config = dict(
    n_layer=23,
    d_model=128,
    n_kv_head=3,
    activation='tanh_gelu',
    norm='layernorm',
    attn_scale=0.142,
    init='trunc',
    init_std_up=0.0567,
    init_std_down=0.0,
    optimizer='soap_variant',
    grad_clip=1.0,
    warmup_steps=62,
    schedule='wsd',
    decay_fraction=0.907,
)
Each number is 500 + 50 x the weight over its row's rms, rounded and kept within 0 to 999. Layers, rows and columns count from 0. Numbers have three digits each. The size before them is the row's rms in percent of the matrix's.

# layer 11 MLP down (transposed), 512x128, rms 0.319, rows 506-511, columns 64-127
111:512457594410553501417442581471486578528577535384384492435494456526496499467495513481507452482468481530462539429438507501431447522421419459421492459581491523500442434486539431540501518473474511
127:514528550531511528485478501561499468432446455554479556408509454473560521506515489475495532400551395494519525476581462540469552458470534455506344528570481555485539453511508538468390466477425562
096:454612512520520508448532508521483509548562530571489518528580486569519421435564565433461499582501511513427498574507536477535545406522497522432489457342519522587433475423519428562435515514500476
080:480535484542522498460418532470509493453530514520543488414535490447564411485511551541535501370454559453505464481470425494439439502511566578456550525490496574489488534559611587395524558515470450
107:484524588495458565566526515581439466543453478472428511508591452509489580438446553403473502506539439525589401564467534501481466501492507432490564509552507542446603536514544578453408484497454416
094:437533434493574612546408463502542484482469512592531515485396501584558444507544475586381552518414519443558572494540526506572516465480373495529482531467556522496462495514448480483461497525538479
# layer 11 MLP up, 512x128, rms 0.319, rows 507-511, columns 64-127
111:545491609385495556461469513491511482512469466483631556498399622383522573486494580475526576507503592497418551502504511474563514508496520446530485476416548444516453443543530455523522514482471433
097:559512409467513594558467425529489394448411470418439439580460509446414478473448490489519603512476460519506549450529492447534375518432438526394435536480539556545532494499485541497546495549530481
102:411472454468505530541557500455443470392471487545408424557513487561541520513534573357498525538566423451400510477540455587472495531494501489438582514367472443541446458440484457576499542509515409
113:560544455487508500459548463463548528474498511611603438457439577444547524576550484527505480537405536350462512498538454474520561555558500554531520411402481482559472475500412458514540493483503541
107:433507349551420490537476514512487472546488556486481451447496521486514513518429540497528499457541401473534522445519501516454604477495607396509501471512454516483475490544482462531569566519504497